Weights of a small transformer language model: 8 heads of 96 (4 for keys and values), RMSNorm before each block.
Each number is 128 + 24 x the weight over its row's rms, rounded and kept within 0 to 255. Layers, rows and columns count from 0. Numbers have three digits each. The size before them is the row's rms in percent of the matrix's.

# layer 5 MLP down (transposed), 2048x768, rms 0.022, rows 1552-1570, columns 256-511
108:121135148105130109120150136136116138082136121090152130115126108137162140151149142090125115185098147093103115135089161167079127085101149134116146146119144119120129133172109143137126113123133111111154112134110149153155104188142111152136114109164097130077157131185120120135113133129125127150163169129125086104079121115172152142151143109128139151152139116100134175134116142120169117097128092108142121095102096118135131075155093097140076166134148163142123165104104157164096145120116132134144159156106084125082168162123142165124114143097131116142109165116079124161113121153122132117124172119109131144118148118142067170128108188091167109122115117104108141080152168178153118123128158090165125153122122151175110143160109135118100103120126112129113126129091148103124156104161088
102:130131136135124131107105116141152133134115116146152125128119117147094138102147130094136148133147136138130150134104136151108102103144139091072129156150102108109158125140140117130106112118134181099136131073117082118102121134168126118141128124104088098154107171163090162080080134130139139114128124090127107098156099116126126100149138161177130155115091102144138105156156104126132170060153123132120127126115132098191142063162114141139103147109123151125128107147136139106130139111171126172096134190161094151114133135080095127093118112146106137120121109106143119163114097100116170139128118105120132108143104151099082108150106156133142141113175122139109125093148144109115134110137112133136147144169142158099137145161131115108135137141157132139141204087183157122106132095175138
101:114146145127150109137121136107157171123127097113138122155100125135076119068124131133146103118113100100135100100135121164104116140129126098092132081150113114073174135138104133135127163111115144124117147147099113158153150108136157145123157146106141138123142124134127110122146147124141132076118189090124183135133121149107123107089141127158103137108086116141129166121089130160151113123120162065122155139114117114131149171089101085143122151137137131123147144131095151071167089127115148149108127120151120116124133138156144100136153157159089107115110126182139143105156176113111175151163147141095156143125125133111166111085079149124129098138166152155140115118122144132163105105090125115156123049129134154121111150160120164116112107139120112135123126113125089112157122079155200
094:126176102125143120106134135116139123106097111146098129116159110140162083185145137128182100152137129164060109121143161126139148112158121130135136122134142139140112138140131127106147137125127131098164137143166069135130157118082141121111083109130130121154152128130150113197138116155110132140112155131170109154107165137128132160115143201140131139110135119123131132138126086141121126156156144168156105108101111124159098124145171108140124173111140128105110119133082130136118111136182140129121116105173135102119105177133128093129162111119083133135081118120130111093158139126117130103144159099112079103076131150135125129141124117134133101135147116126176128105106119162139122102158159131118104092096136137149111110098136120092146111103128085103103124145103142123126119160105127
102:143123121147164159138140123159117122167119174111167125174139088183172126122112104076073128145126140134162136123133109112109162156117128100153106119140107166153142130150118113144147118110139115108098130128163138131143152112103163122142128155098091125103157149131133101140111136146143126114112131131137163149126110127150082151156153148081131084142133121097113114114146179105147151165122168134120119097091088141119130141122138125109094099100155129132144167148164113087108118112146115149108120111151121159050122101128137150080120097129123111176170115131144146153115092151123094123126138101113142130140126151091157117121155137125156119125132080103174184080086137129100149166134127147173128076157166091123081102106189119138118141124153119157097148104132112151072122131161156
104:124139190120113137131129168188142119172096100114111157144098107134133144099109078144109154109154167161140102092092135140096149124133165210158149154118110151159127104139135120136119107117134107141128128124167152077082120136137107162124139144180112138108107144145118125127105130160085146096112112119106110056148097123126126145103107130124144128097144105097105143138128108164151140108104089118117131122088143135129129110115121125152144105131128111148156107146165116111128107123116142143065098131120131133120153116110074163124108151140143140110144116119125172143120133179187135122126132119095149107103169143124106126102126120114125089158095105158087124111142138123124132088133146127135132118109123098139104144121136110182155198110156177115158129097152137111104111122148122
103:139094154139159121128122199162083101109163134200131160120101114160158149148121118130132135140111155129140127118099157082110106128158172137129150142132117138159132147139160120130145146140116136103145142126128103136116130104151161172179116092147121163124143115138129143125153091155117040132143135177115098146126134139148153130123119140124139141101138102142116157101152145141126071113129122125139158143114111135095122167089157113117108161136139082157110162131090104119119113104135164141124141135143113128098088122124072135157115133115159117141162086107157183137127130128101189139104106142101115122077162120142129165136120123143167120137113136121111144124123104137140117093154142096127108165139147100158112128131137151146156120104100120141107121124121137067102140137103148
096:089143134141091109193149152109118177119102115162101129098136103139138134116113161152109155102114136113161101110106100132131157103098116116121134084152151132112123146162184107113122158151157102135131091160153059141145137126121097119130125139130141164102127118143123139162108153144080108076168139178150124140157094137112143100147143159105134153130161088120125182108101155124106129150133157142103171109115115103126093094177165078087122123115146105095104147153144165125146138124085137118131141118110148156126128112161147098132098111119057114146141107114167110147141124165153131072117110121145110114089117114145099166133084117107110139113142124118171135147145119141184136109142146111101109138090110112108123176167134132129098128097138114129174125128126109125094128138114137
100:109155153114179143117137137142111118109106146104077114118090158138209166128125159125099146132169146141144140150076104151128125123105129129113142128164128129147160081119134130093124108127142107138087096163147133129093148120103156177121093098132121173083138184091110114119123108120112123169171155152129106156127153158115089139120123150093147109133128169117108126157131141100094130087104163129123142160109114119100131152187115131176100110141082098122138126180146092142114123086136147114146158135107094138112143116141103135150153103113112136122139144111164146073093147139128123133072094122138132091134169162107125149102104105172176117170131135152146099161116105082134113170146158118108119135119107118115077141136146190134146112130120124147123129124152113124121156133117122
106:110167072151106128138118117121157147119154112116143148146110173134158123149123152103147182176131118137143093123121149168110122106126139131135155156196130113133102134112123130120134134136174125126125140118171128135116126115118145117133110135121132137138140169140124096132087204117156170100114117095132113127126150128149092096098136158117116169140137179133117127126166167129112122143138146132123117123127127135162150135113139142093111157116097126109143155114132141135104141129148135104143123136172151106111137155102124094145127136103160118148094144150125125112105108136119098103076126134120148155146108159136105119152119081145119168128140115129114118121139130103166173133146142120131136105132126092145114130115156162151158058120138134109095151157082151143111136139127105
106:113143147153166147122146115142143107164122099121148152119101148165118103112116151115120168156085126114134145099128061169139178139127137127163113116100125124151094108124148133169111140131096146116140157151146100112076127103135148109140136121127135110098138126165140099147146109093118132126113149136080164137172085088103114154116094103135138126095109141164078136095104118066100179131104099158116131141180130146188146095148091111103107134078128154164146158143121175116122154161096120139088135136117173090098096119136113160104147166104147114118090128155114137149127186092215090133164105159112122072067159126129136122111157200146171143135078111151140133125121129115144110102129092087142163130141114119095117165110179110112118120129116158116152108106141136132130121101101113
102:150114154120128169147103146133140124148118153141142186134137098118094148136138100175060090122113129176117125147111142142135140103156141155103152153112123117111149159161149146122145166156178093135114136113117120125161158094151133084117146133061109135132155144106130101102131118095106099144150121125099161102154145110105131147131112145114075128169142140132111133161132077140175163081080115127135111075119149120097166141125136146138164093131138129139131073146065113119116121115146124126157111121134133114090149126107141152124145110132135058139109155128144137107153140118108102113088116135143108108119113163176135130065127109096170143120133125132124138129160144125152110134103115109136136124138082167131123137087115142132138120139095153118112149114127153136128147142100090
100:139121116136177172082111139139139107132099080129111099151131164102120121121110152119128089139122124184107148139109145137149137151123103133174141113095129104137146049122158170125140130105157089122114122110094126122160147128143134165143159124124106102100121070150180131112084090089116147094146140119140121139058120108157167159119112099114096087079096111106097163108159122093155102142074144130128102157117180131153107127145132138094135150128113165124126119091128121127140099114121130111106126171149147108075108086117130167110110123142064155160124109106146124124146093148158128131113123104161157110125145149120144127133170138144173125176152162142131132142102095131138112123140123110144100158108145129148140132095126136110095128083124126135104160118149109130187147140088125
098:150120123145111119141155121144151143120147101158118122118114143128202101084079104115131122150100129114089117120074145114149102100126162139113126141085132091144155120125100076099158132150155131132113107127096122177112144142135133126078162129126091159111097123135118094089136147121102150057101128113119151179092113116125161103119083138143161095141143129139162152132119111108143105137115114092162121121171140152121141129137112109152150087116154118119126091116148174130146138111064135130145142134130127149124109119106083093121173132143162131132136143146124168123144167122129126103090135170118166130112109129142154150158108099128114133110143144103133111148155134139102119167113163128123142118140137155113154132157145129118129124157123076091103087116135126152177128130160115
108:120159131103118080095142152114116095116112127167068084127125143133125161147128148122126152127123117116127132141133144140118119114088107155103158129193109113144162094154180140140136103156112136118110114104178170137111085087170163093138129127107142113143104149101112139106156135093103153133134129136152156147133133155115095139122105141116101131107135142119096081115119128132124098138080118101110140159106131073096152121131130125087139147124102129110091124130154139105142131105140138111121126113139084186100116164117144094170128157114118159143159115131131114123118141094097141103050155117155169108179115104141145109143105171121109159110113101104116122152122114124126139092140110138134122115078133122090115103134130134103134153172147130139117116137156117130124099135101146
103:134141117104138120082095095130126100148143121107131158132147118119143122142113134115113119177164122141153148084117119138150142126138110120086150129115118145107166153148166172165150122171157124114127126128149124156139121114151146157149074133117064124122128125151115156113163157142104136165167160175076141136150124146113138119168138117122114132137133136147113158115169155122102126084171146138093102157115067146135149139098148136150142136134146089130087168119167132159150143142141140143132126120141107151094121185149121113095156131166123085148143113112083104130175133137175106140102137127087152142123103096068115091152103156120139119122119143103137111139142141136113141179109128104130142166138068174139146148174107141143125133130108125080128119084149166100145138147141114
096:171134119133147148117120069154120171125162089162126128074096111138135141107142104137097109156122144125166155208149117106170121141160119127129119156142124107124172168112118141142161089109074154070099148148174112095141136112106133140137125129181152134179135099134154130137136144101166115142148128147080109112108162129118144107147133128135117086117110084139121076109108136132166137172147126083120107150152136130131130146121151133126102152096117108161126152151126141117144104129175102077138141114173126104143123141138104138145108143165154136188119129117143157144116149144124169126154156102100119151138104138110118149123169122133112153164148075149131142167130145129115123131122127101117110115122155128133108150115082140155093104120084110120101113141108124158109154084108126
100:141135094175130111143086178137157169120131136156135131131145114140144152103156125133157114095174092103135103160149133107171114142146154116075148094130122134104110137097105157122117097118083148152086171163159156139118144137140101110127079159142115106128124118128090138102134151163136105152183133108123098100157073124110121139157116114109141108134092090132143073134127080151106130097172110104137085104122120130150152121104149125137135174150122112141175131151107126155146133131121119158113112113123122142103127149124108133140100153116142153128128145121129086125157109110098133095138118123150115146146172118163156101111111166121170081128105187183128113083145127157081101133104136155140116129107164084169136108141152148094131136120095081131151078060124161155124118129141107
092:120115117125086136148111183104135117131118111152162066149123145130137126146105081119131167116134124110125134124152144134102133128135156108120149129148141155134083132138159131136097122111078137143119155131123144096151188107115150101115141148150179125129121152171135143130131113201149139149111088105170101128123125128113122128120143149124119107129147128130080190125090116096099104101120195120121129135116156130155098159144154162120135121152128135112132142149134129120092124130122138109094111140105136156106153140082169126117120112165129157123187081167153111159116120074120142133110135048145148126095141122136119173135133099166090144150130083109128153080115152116156094111098141147188146082121113141110132108123151080146130104117164145137119140118154117155120125186134106
# layer 5 MLP gate, 2048x768, rms 0.0229, rows 1553-1570, columns 256-511
099:147137062131122153106103114114136121127097121111097151141113141142121110127137128105103131130127095183146138122131128138100084081110117150104101160078140109075130082153080162146116112153155115107099113092109120079146116149155098153108155116135149068097121158134165093136146123095128116166143107119129092081141142136116097147141126144137103121158093106193119107136165170142112124090140166115105084139144125151113125153103148128136099138110122132133127127089108172142134135087146164112100113135156134123096093149098097112089116135132071154118131124134125135137123122136123119115140150140123149121150095077107128133151101134101108134090116150153137134139156160123121120158132135121140116130138093147109159099165130124110110160166144105138157111132149146092140130086113138
097:119100083122089121192117128141166133134144141110115142155148125157119134160145145138117172108112127120140119065090156130086113154160111175140124132143129150111097072141154118133136106113107112123132123098149141147145125135125166153111165132133130118131129131106108141161066109112122118120103155144134127126092132150137130123123110136123160178118120087155148108119122081142168131161102161119140125122133108193090141123125199140127106154087103147121108140113129123142131134111105060121133163135120112112139142120109119119110101098145142135119115136150125170124169125106149174154116126120121128112075128119117145140123088156151090140135137152127125104118099180156114145117122134141143090105120136129143132128128135189116107174103163126136115129141158107099168158120122172
109:122114133120124147169130107135123150142146119108153142136111152147091173093123122136103148084121122121190116115115097135120143127096132155123136125127155123108125106131114128187112137135141127177105126105101175107122076135128106116158153137131112124077111127146112134032107122108139105105165089127072124104122112115153159113146106068117129117140096146130116150117117162138132147122126073094114127142119137111071122133100103111100139099140120139132094159140135088120123148126104146120140120169079174136136128102121124169148078163146142145145149132122151150158108109129126149145100139137125145133161132130091146139095127139127103125114102143128128095129142122111128131168094111130121143155163110137079155116143129113166112116128156167124173126121139130103161130094184108
101:121149065106139108126118133093100126138105140128157131151098157081110152108142128121110129094135093114117142139116153149135107148144093112147099099114142134108160113106116156125123121179099168116119103131164104111127146104105106156135121100167078174115140061114127157104090130130161115120177149101130142120124135119125105173142138125114096120123161131131137132151148093078094140125090105076113125146042104146176117115148100135107119091145095111132115093143176093139128144095107136111135083171159147129088138117105162109116134125066151099148109087135113134163121140134174108123138135175175153109138121130094122146136102123145125106133126148137129112125107103123121106148131130124164144111161140108138131118152090115140160116125143132098128115124130108117111124119100140
110:111143155138126144155116083145118139161094119118181136113140107122096133133148117144169130065134130147127098111113130147094159118102149137176137123102099114142136117119142124132092132151110090140146135109165147085139148130107106176161135150183130115099123149152151121126142132114083113090156093118121159067107115106146140141095111149140119143121124090089071179129069100119123186132172132085141129131160150155153141140161124118127112120144127174163109135161109147078108117130162163165101098165108133140131148107147127138137105134085119146145160133108168128146131081079159141101129132148080157097115133108167100130123126110085118077125124112104115121180125128119105142101124107154136138133121085097093113109133110125143134140142148148100124123111130119131078111122145135
105:156081134151105085131133118163133101108178105118131143143134119119096130127141145184090107107153124145119154129109108114119145161177140150150129122158129113147120110099135146115142176142130117100116149143140135167121149113131154135169175115151154115106138116118138125109137091164144107149157099162157121148125166192071112141119117124107118163091139129114086155137153135147156127154135101148168160139134094137109101121140133132119107147131146090108100137112124169122147136108154122116105142086107105153116136158141102185145147127124139144142132125134147122140094143091086170140102132144108097099087164157162105104110139105156129152147140135133120152170107147166122156111161151086146123133119139110167104129112124124158124147117149133111138117161148128135157127079147167
095:111131182153106160131118123105122086109098088124103128148105107184155099134115113128122098115098100152128126146116113086122117128139179152124097153137097103126104097140108103096117121199067108124124131108143134151105112150133121120134137115133136116125123143175138144133126108128109148148136146178088112100144126143138147128126125115138122155141118126113110124138086155128157130124142098123156085138148175140151170115092114158117150117143162130116135160141094185161131133101108163079118150156074148117154148152107178087146120143145137127139173112137135135146119130148118179153133123101147097160165129087150139137120165072128126135133161117162104116146118176133116182157121105112187102118134122092104131105135146123127111147121110132134109120113112114112125165141119137
098:144146143116131104154131160092078133135093147114112142098135108151151110136146088132106157142140091154121140129118129180154101132095197169142133133143183079154119104132132138086153115129140151118082125166114158093111117107123127120073136121114132141140151125130132152141146122099143103132168149122118136151118113075108125099118131121130152126139112138179119089123132133100134126139148119151130112172108148137141159112156105131141102151124099116086100133160095094153067105156089084139149147104146101150105119110162161097130167143115184143131091115097108106131105112112112117132137151173161151104124107122108067085110127095104128153173149177109116105166149139076129108153145116136106132103096145081115140144131101160145095085153158103150126127138123107110165139137117119
103:137125141135132114098123140111129102114102137094135091134089132146098154113147140148133117135173120136125141118147105089132111156111121124141133127086083096113110143098123179141098085086114155183081158105092138112110123124083160115119138143158110158120087117122136149125116093166115144119110113140146149125152095124097179180120135131173154095121082143131103140148129104125156145111111107118154150134091110122116116142112155108149117121159127141130099098187081152124086160099107125135163139137111116114096118123088137106157128094134161153144122137122109108108156117133162112132105150143124102107129133125145109148140142125126108153162166111115103135108128126084102142113162116080118135141100131073168095088102133111153097140103133066101139082170158125146122089136097142
103:115144155128109160130109118169135129145120132125129123141089103116099155135145164132163102119096122186097153127110124156159133125167146112152122142137113114119138188145109124145134140095168150124106109122111152102165167108115143104142145138131126125114143137140169122114127130157096116126112116120122127114141137122087124126120089152137127140117182124089096143169134120119126130124097153140123139174149143180115179160158106160115161153113097129149079141139124106108139116100088137120133169169120120093129183067193130130129156102132146115150134134128113131106090107135110127156118155110130098102136130136118152084103141152110126131134196146120118193153115109120105134132144144116153097122115097112136080120095093128093096100096106132155135116146095095172168079119096140
101:135129114161090185088086160130104131128125132157084094156146127120109120154149124112105136120139153145111130129125157120155132108134125131107099154111141078167143151132118134151125118112164099131143133141111138106129135146159117134102135138151115124140147134125128147118113112101118135135181100158134131115119121162170150126145133161116144142137157086104089119113074123090107103146122127100119141135118119135146114108122118143104098119130138146132130106117113142112110077152140123109140123142120132137092184093129113150140170094119121106162143116109118118140146161125094133152085152190099123132154101155151105097121104162123162101123109111121112117115149103147165121117113116113151186158139164151110129151140111108096101118086187129105122108141153110159141128121183127
099:128143109130104135143125151169131098124152113126170108146132113126174075133123133153130119158107123129102107137128128157120134126149118115130136121147098122116121108117106123114138092124128127092116119132126158119102149122154115158186126134135124096114135130115178136129080120114132083149120085149136113111165119171116142141165108133144170128122133122097136161118157176092147131091124117114142130066153135130106170152098109139157159127130114122103156150095154127154119123094164126166114129135165109097163134115171157102126097161159136110132168101106166118153119127132111163084131101162131087124106163123129127138173099118165091074147110154138144126124120155169115081121135139099148154163093152115115133145192122101112099152104114157144104173112128142131136147094174154
096:145088089153137114146133123076133058129097122153102134144080172128092130122156121123106133129114115113155130124122107104134141151106123082150106104084088126146102090110166135163139143163129123141104122102128104102125120200131166101118150126149126149137148142135150142102121115111157115128118123153136107158140109140123099140155110117131109114077118150125106119179126127131088154105190132142148120147145097117122142096110162182151145122136095096102104137142128146127118147087142085131103106155146123117118127128130114116112114086135151098156129104133192134175131128078136120120112174155143154118126126137103155105139139141171093073178125122174130155084109175108150102140127137104145089175151094097114158173192144163144120127066120091167150119150153138135142112138110146
114:118122094164128104129121147113144129109115145154146145168069132153119142171100123157142129162111117138109120133079106123145131123165150112173128125076104123152125158108110152118123131129124131074098109128135135107130185127108151153155129118135148109146126154139129168168139197139108146138102138144151141130132122165078127170114162137133124104127131122099156120114122138123103135124104129164115116144106139144112187160101111177148133129116111125173163099118160122148118149116138177119118174113124148113148127117121104138143114079151132141080198123142073145133175132165098107126124120118090107128100141156144173085113125101145121112132123168141095162173160158113102116127163145114141145127147099115125108099147144147116115123109112144138121161094120141138106098084125124
099:159143153123105148124132164110109141101105149127105115120118108106115130159138134112137124117137133154153127134124142116119145121138134131163131150134080102129128126132110115122160124178173131108121092096129121095109088112075141120149156153133132155137103152139138098175127148130153127119096113095121116119091131088141139156124150090153117107118105113136111141161133141100137138077134091121117132134118074168153159153114156148177164135129104157136117131164093123116156150135171105127132120105115141121162143152123159086111095113127102108074127120101156116141127103147138131122158113125155141108133099153119128131111143146147136085114110149103144132147153140163183126118159134111151190136144124146144127140122137088141141101166106142137181153158111099148099107114092116
097:112100114083129110120121145135130164140138166120152178143146095121110131093126093120131209119155111162143120145115117134110117153115091110078081094117102140116175127101114118108119099112149091104107107187117183094122167108150139153163146129105110111123108156125129144118101128085128160100142134162146108171148148118112118146130132153107114151115098163146120114141117144104137102117127174087127092168112137157141154194134144141100082123154154124130115084157076111144134137130132150090145143119088157138098106093144120130097143164150189117159133083119109160152157139141123115124114142141097146150114112135122114117176135150144067123080105178128111114164174124124172126153086126140156114122177142132126148106130146103107090129084153112171182112123183148113128101093116135
098:150122122140101133141143124135132104111083133136149159119114182152094136122135140137133111116169146115120145130144118098123174125130057116117124123142162130108079098117180114112170137160123158098130149146127155159130125140100148139128157115118074104084093128166148121141133125126111126166132127123095150155126123135105123174184080142099106091158100121171139078148153164132091109128095124131119143085146171107148138153111151111149084137130107120157133124132142129114123130155141067095137121106105144116096133103087144140144099119117131163138105127143167130129102168109140132134140177150144128106140106135132127139121132143132109119114137144164156111139141150121121130123090093153137104152175160143152155187138109099121132132120159113158146182109085097144144109149160161
094:150138126114109129148130107063088138149081086166080145153139162124121111133104100126112126149190097118173111124137137114151090096130121146146115132129140157082120121162158181081152103160127121130120102141121138114118125104138132077143154165125144111164099165134139142141097135155153124129153115139097124121140132125149143083146140168157114164134153141138137103139093103113160119142153141082133099140122138114099101120140107138102140130114097142151117174107122103149122155110102128147093116090133095114131171156075111127147160172144093127120183108157152132167134098103084148134146159137157095122125149122103098123144127123091091147096121140151121154133143130131094127117102121139136111087081126124139192111124171111134161154113146155107090111138127150129135122123105162
# layer 5 MLP up, 2048x768, rms 0.0226, rows 1553-1570, columns 256-511
102:105140130136178068135129129123156132127147165137157126123097119159152132177108104111116134137129096142116088116083098150095113102138122099124085118136095085114141119145086124125124108148122131117124147099126128142076168092156104126140121089139131147167125105069101138109124150146179123084144118114186143099120110137119152154158145129104132109139140074072116118063106149099093193093137140134142133097135115149153120160160107117140087105116090098140188041134160113115118108115192110184132073139103115122128118117102157145147125084150116147142121122106089124159151116123133119161072114145109129127115145164165106104167151114115115130110092147116128160125130128158108085092157146089172147143129107163109100154143128123142154077121153156125155138143100129102081150127150098
101:126104113147122122141108116122136143145072091200140105144133114118166129110161097129168131160162144075141125113145142141113111098127129144125108147153154177122155095156115090133171121103104141144145120180158112146134171161108115150084154130115110133163160159170099119103133157102129153112104132168092153139175116149101114089147123158127095135112129107139128126146110120113123103157125159128121149140129102091095158114106132087122158140106121124102098172131099147104145128114153168164156108125130120153141117097119117168125135104163101144137166145144137142121136097098127106130155176107153082127136112140161163119150066121109098145158152116136094089120142121155116105108076146114142133108116120113157124124167132130112151145112117127158178117150100117127148096136158134
126:137111093130114140131132111147109133160150138076151132099118139138110151090111106126134131109116164126212147108140085118120105119095138126114125121136136089129108112138120101168115141142145121147111095117102143123142078118142106118150172134116105133101132145118089126051092113129144123106139119116095113134139148107135135089122128093121124124133156145125126131110172157101151141126125082101098179132133116145101130125135098173086139079163116157133107125162151103113103150147117122115118122141085102124123129068144129133123069175142143128127116154140133140123107107094140117133104093155124149169197117120081144164126153141140118163116104150110068126129152123128106109166115102136142144127194142125099150099140152138146113104146142128172118141107164127130167115137154119
104:127150167137105144142139140110112126131168130115154080119171060129138145110105115095129138156108098129133109178140097136128125169115171145091177098087120131169112127180130160146151103121123147162076173075119188165127141141126139169157126145098095107149091146144139102145134128111115158099096129089142150114149148126116118139135138099167121149091099160129141129134119148126118122071120167128113108106139123128103131153114122123118123116122115093105156181138156149075100146110156099110113126111163178089132081145179126139156138105136168123140127109132098138129155129170118186134097112084116158168114147100129131114117169149146077127153087102133129096159156153147097114094199129117101093112114103119138088114136091124107120160140097128141138117151144146108116181122132159
104:112125149127071137133147155135136105147118124122090132140107142111158131134144116129115148156141101145102187105146154119146080147173086126129125123093117149117127133123162160121130121085141150102121112129125128131142141142121165134122117153114110117131181116130157156117123081154085154157150109110143125117147104097119150125109089141151115075099103160121124102153140096103139153114105101178157131080127138155114174085136137143098152118115123137090143111142125169134125152119141126118179113139152098132092119140122068134158131113114094095103116126081090149156110136143118112154154155131155125168126136113120142122174122181125130113164155171137102145107146125113091143171167077114145112194112100111170131123123144133104120097069125115168119095144085114139198099160087147
108:082153077164147108137124121153101149145149133145174127118166123114142102115162126154138142118112170151098161126162117124129072148150120120153135142094138119152130109077154148122092154152148126105158134173119145135114147174162166163154148144150145112117121113138142167114160149089158119122125102176101141143081085125154122086098108093110109115108094150116111159109159161131102142095168109138139137133098101102151129109116108111165088161124127093117125140143107156088144122145113141151128149120115129100120134137113114155118115144077142166180110116094114151082123090164111137139202163170111122134165123136097114143122111168110099117176118113128125115123105069153123139146130116083148140151101105116131066136100176109112124142114124119137118119143129138086136103127119151
096:116099113149147105130122128111136071113130138130159109118099154112161125145156164179124168160124129142119156113137134116105137135157134159134114135093122105130076097170133162166118130172097095172152116112142126153133109121163150165099172123128115112129129154138140146123134112105104148116122146133142106119083153111142073113106123099125077138112126111127144099138110131129147134142136104122142128144158157166118137119115111157150149100146103085139128166120135132125092149117145112120100102158128134153164151125099107163125135184121126146163100118112109154120112112130180095110094126128099154119129137121093074101115131093143123136129134141113116120116107155063130115137161093092071123071083120158084176112115116119128158123154123190112170104159129130107105142128135125
100:164142161124082082136111131117149127127097142142163166116169121090154121144105124106122104095129106115126123096134068123113103106139136138137138086191158135126165075142165141080137150107083125093118133128100144163121103128154078083111111130117169132108175093148113108100135127110137071111166103139116117140135134102078115129106141121132075138120111132121096108102112136113102116121138118164105124165136115135174119106076150162123115149120169122147114101143130182143121083166115163106144126173082104155102107100099149112131098096106120135113133144123144141104132174118138116163090158110126113102119115132155143134108118106140062107118191118159183181133139097142106138114151170130139078179135115112123112131122125153096117131135136096103107156123139092122105137120099081
107:128090096108132118110131137153137108135189152145126163116065150143156134142119115131138093084182135143117110171122127149124078132136115080131132136162133148094115158145132171132077102152129120124110123152118076138158129105088170143077115127142108124157102115136109101114093175119137193097086111146116092168129136114133084131099174115176114174164110134153124144131110152142148104129141144149109120161144109149167144171135137162092102132135113130104122125157132135129084116100139133069107178149165117100112149166074110137106149129153177131074155122127119136091162114129154123132148151115101093144120110117103178177162122133111122149089132123146111110138127123140168155169149110120102145144132139165102081120148124160133124129130169147102126142152116156147143098130125141
105:110138133167177116129120134083080092161121108132144155124134155122141094123102104123091116157143166118102101156138128152086154134144104121150126149113108163174135086111163108121121126124107152102145175170130107107125103143157097105153116071134100120139133119161113132106140129140143095099124095103104156125149100171112132123110115151122130107152136128108121165106109142121119159106124130142188158135155117109178113074151116110123178115105096134145138163116128172120094140160105156149095102090146133143136105154136156173118127120125110144158113141107196169123145130133163110102135080163119101089111166118163139121155157150193118127144114089102142125141100141137123088128119087140140125142110112126091132145163164098105115123122138121114098168126151107133077073157106096
102:162135126112118189131121133096166084139143091141149155145142088142139068160112124139120135127137111129119141148132140147127113106158121103114140148116109172137175064130169109138116138153140152133164094124148086130137131085111148127135153146096128112158077120108131103142088101096103111161167100147116124142104141142153136140115155126115119151128175143131105130143158114153125120132132142109135156118084105083090140117162169133131114123153116159138113143125131137188093111124127170088127075151083156088119107172133138121105164099151106143157101122108156108135158126187133131088120110103133132075157090155163154129169092157127157099129112143102126147122115156118134168109117133148145132151113094148133184100145122134116152134133113175117129162166091104141115212115149115
100:132092118098129122109118146113107172141145123117167139151148128109095105143150113134096133108112104155111151062113155136094163155100141150140094142145121134103144106080174128080129106151132139166144100092137113088121105156124175115097132137124103170089127117167145100126159139116127162096115126071163118123078117134124143107088139115114071126145164126144113100144112145133127122124108115160144121171158092136125100154145103151106117110133112136122107097113164140146129108093114117098102141141146151105115132109127134165123110136142119139172135126105208179160135085096162164157135141145159161134119113118126151182080162128142105124164126167150084098152111109127124124124127120083111128121111145135165083160162130175109154149130155090154111120142160137077120101085111154
097:143125151146130115124133111112146093121097112164087153177105122157094136118155092130117104111102135117163170132109125135134123128091191133114108153078134119143143073120156144156148139150136135148082112138141107138159124124118109131099143143145120118114131086124112085105119124101135160112130127100140124101081092139121146127191125125139113107141138097155132152169133156152153118179156119158123123122178108084136090137167158109129153104127122136132089100128150114117154113117129074116163113128160101105121113104137100120130142133090115096124148113162127120152138162079137144096100146178151149140147089149115134160146148150148148107136210116153124172119122138114163139168116133086138110135174104135113131143156117103189133098130140094116134090142148134134129113143125102
111:116117123122134112068191121084149144115116116135162127129113137145112130141101104117117137088131123111148099133130132121137128095093139172108188151117173114127128144176131090119149123189108119149122176092149155146115114115146164118158153159072105128175167122112128162146141134095118120145149124166120137127141126131125109146108114153137091120162115121122104115122165138128137129150092142152120130158094139151099113137102110114119075167124107123109106144113158087157134128129177123104091116096087117154128109159134162113165122142117148134135144089121143047150139119111146139073088154132167123118175139101119156113145141138097132109106118108136112149111165118158181150118138116137097105094114149153114111126124129146118145148155128108122136126091175135134165124146158087
102:113137127122122132111157107117134123121084110133159164100138110125150110131064135161106079121158106134133061120128142127124130116105120137107156127157134096158150154139108141169109084169093114103150146120114165109093140140161138183148153133136109105108146153137103100142172140129145134112148173109083120132133104082109172102100131099115133121158128102123149081139092165141128131120094164125144079119150084136120141113105094154135184108136115092106115120097140077136147137124112170088113124127167079151127131154149175120095175145123142152138151146136138133151141123108143132131111107127104105144131131121131150114168114129131120094122122152108130121107127203113159153161096163108171150156124104143122038132128092146131141124125084140115156109117149118118157112121123101
097:150119145146151121121150093103087165095145144100169128148116126114182145105133145126132166088134180146131140151113149128147110118109159103078103180130108138164113120126114129160106120134106160102131138082106126119148172128105121133075118150187159145140154171130154133160152146093147121159121126113131139154106150184126143141139134149120094077076122117042089136155112128128137156108140123153092125175157108152114166120190146110152148109147152148155081089127141120089127119142152148122122096113122163155179142073147100122137116130134137118211141159155155131088134147110184090162139111130090124136108121116122140128126144109107137137125115099127088140142160185099171127153083098135170109135140147101107129165090125108125152117127102115133086140086115105145089138109117148
100:149141105186113108129119144120086126137130133129095122187153160157140157137085159136098168131132071098111107129126136107138126150124154098121144082098110162118119125109136124126144100095126116141125119133146153104125141138101133117110117103137174134132153071155103117100160107140101153123114104160134122112121109156132121129113123137122111095117111085130143087114142106137185111089138101142134115158130125106142170137145079120151161137141075096158118110159130081148137138120130121169065118123122141151147138118105148110109093148104157123119130091098146158094081125143111154144146140138123133124143149094110133124120153143153149181154117096128087095110110089120118084107153116091145152138116160133128122102139188116116142147156123124145137119107121146124136070126120139
095:121110087106181142079107103165107108149121120112112163109152141144156119115168121150138079116113118126087125161097098132106120129163111154088107083152135125116150137151110140156162114100137111129108115123100072169132088165157116108147107123118104117143140106108132148081120118131047140104177145143123137129097167155147172141132086148157150166136109183103100118113141187176164104167123129162158175128144152114111124128113142091136136104082135123136147111139112142102173086125084106146139141165130074095150176087089065102131094145102095114116069151092125135109164133124151171135105057121118124117091116131142138127131136127122091118101112129151142104118135101127131146127117109154070115150126129108165126111130143151143135105117106136160110123140142141168127149126125154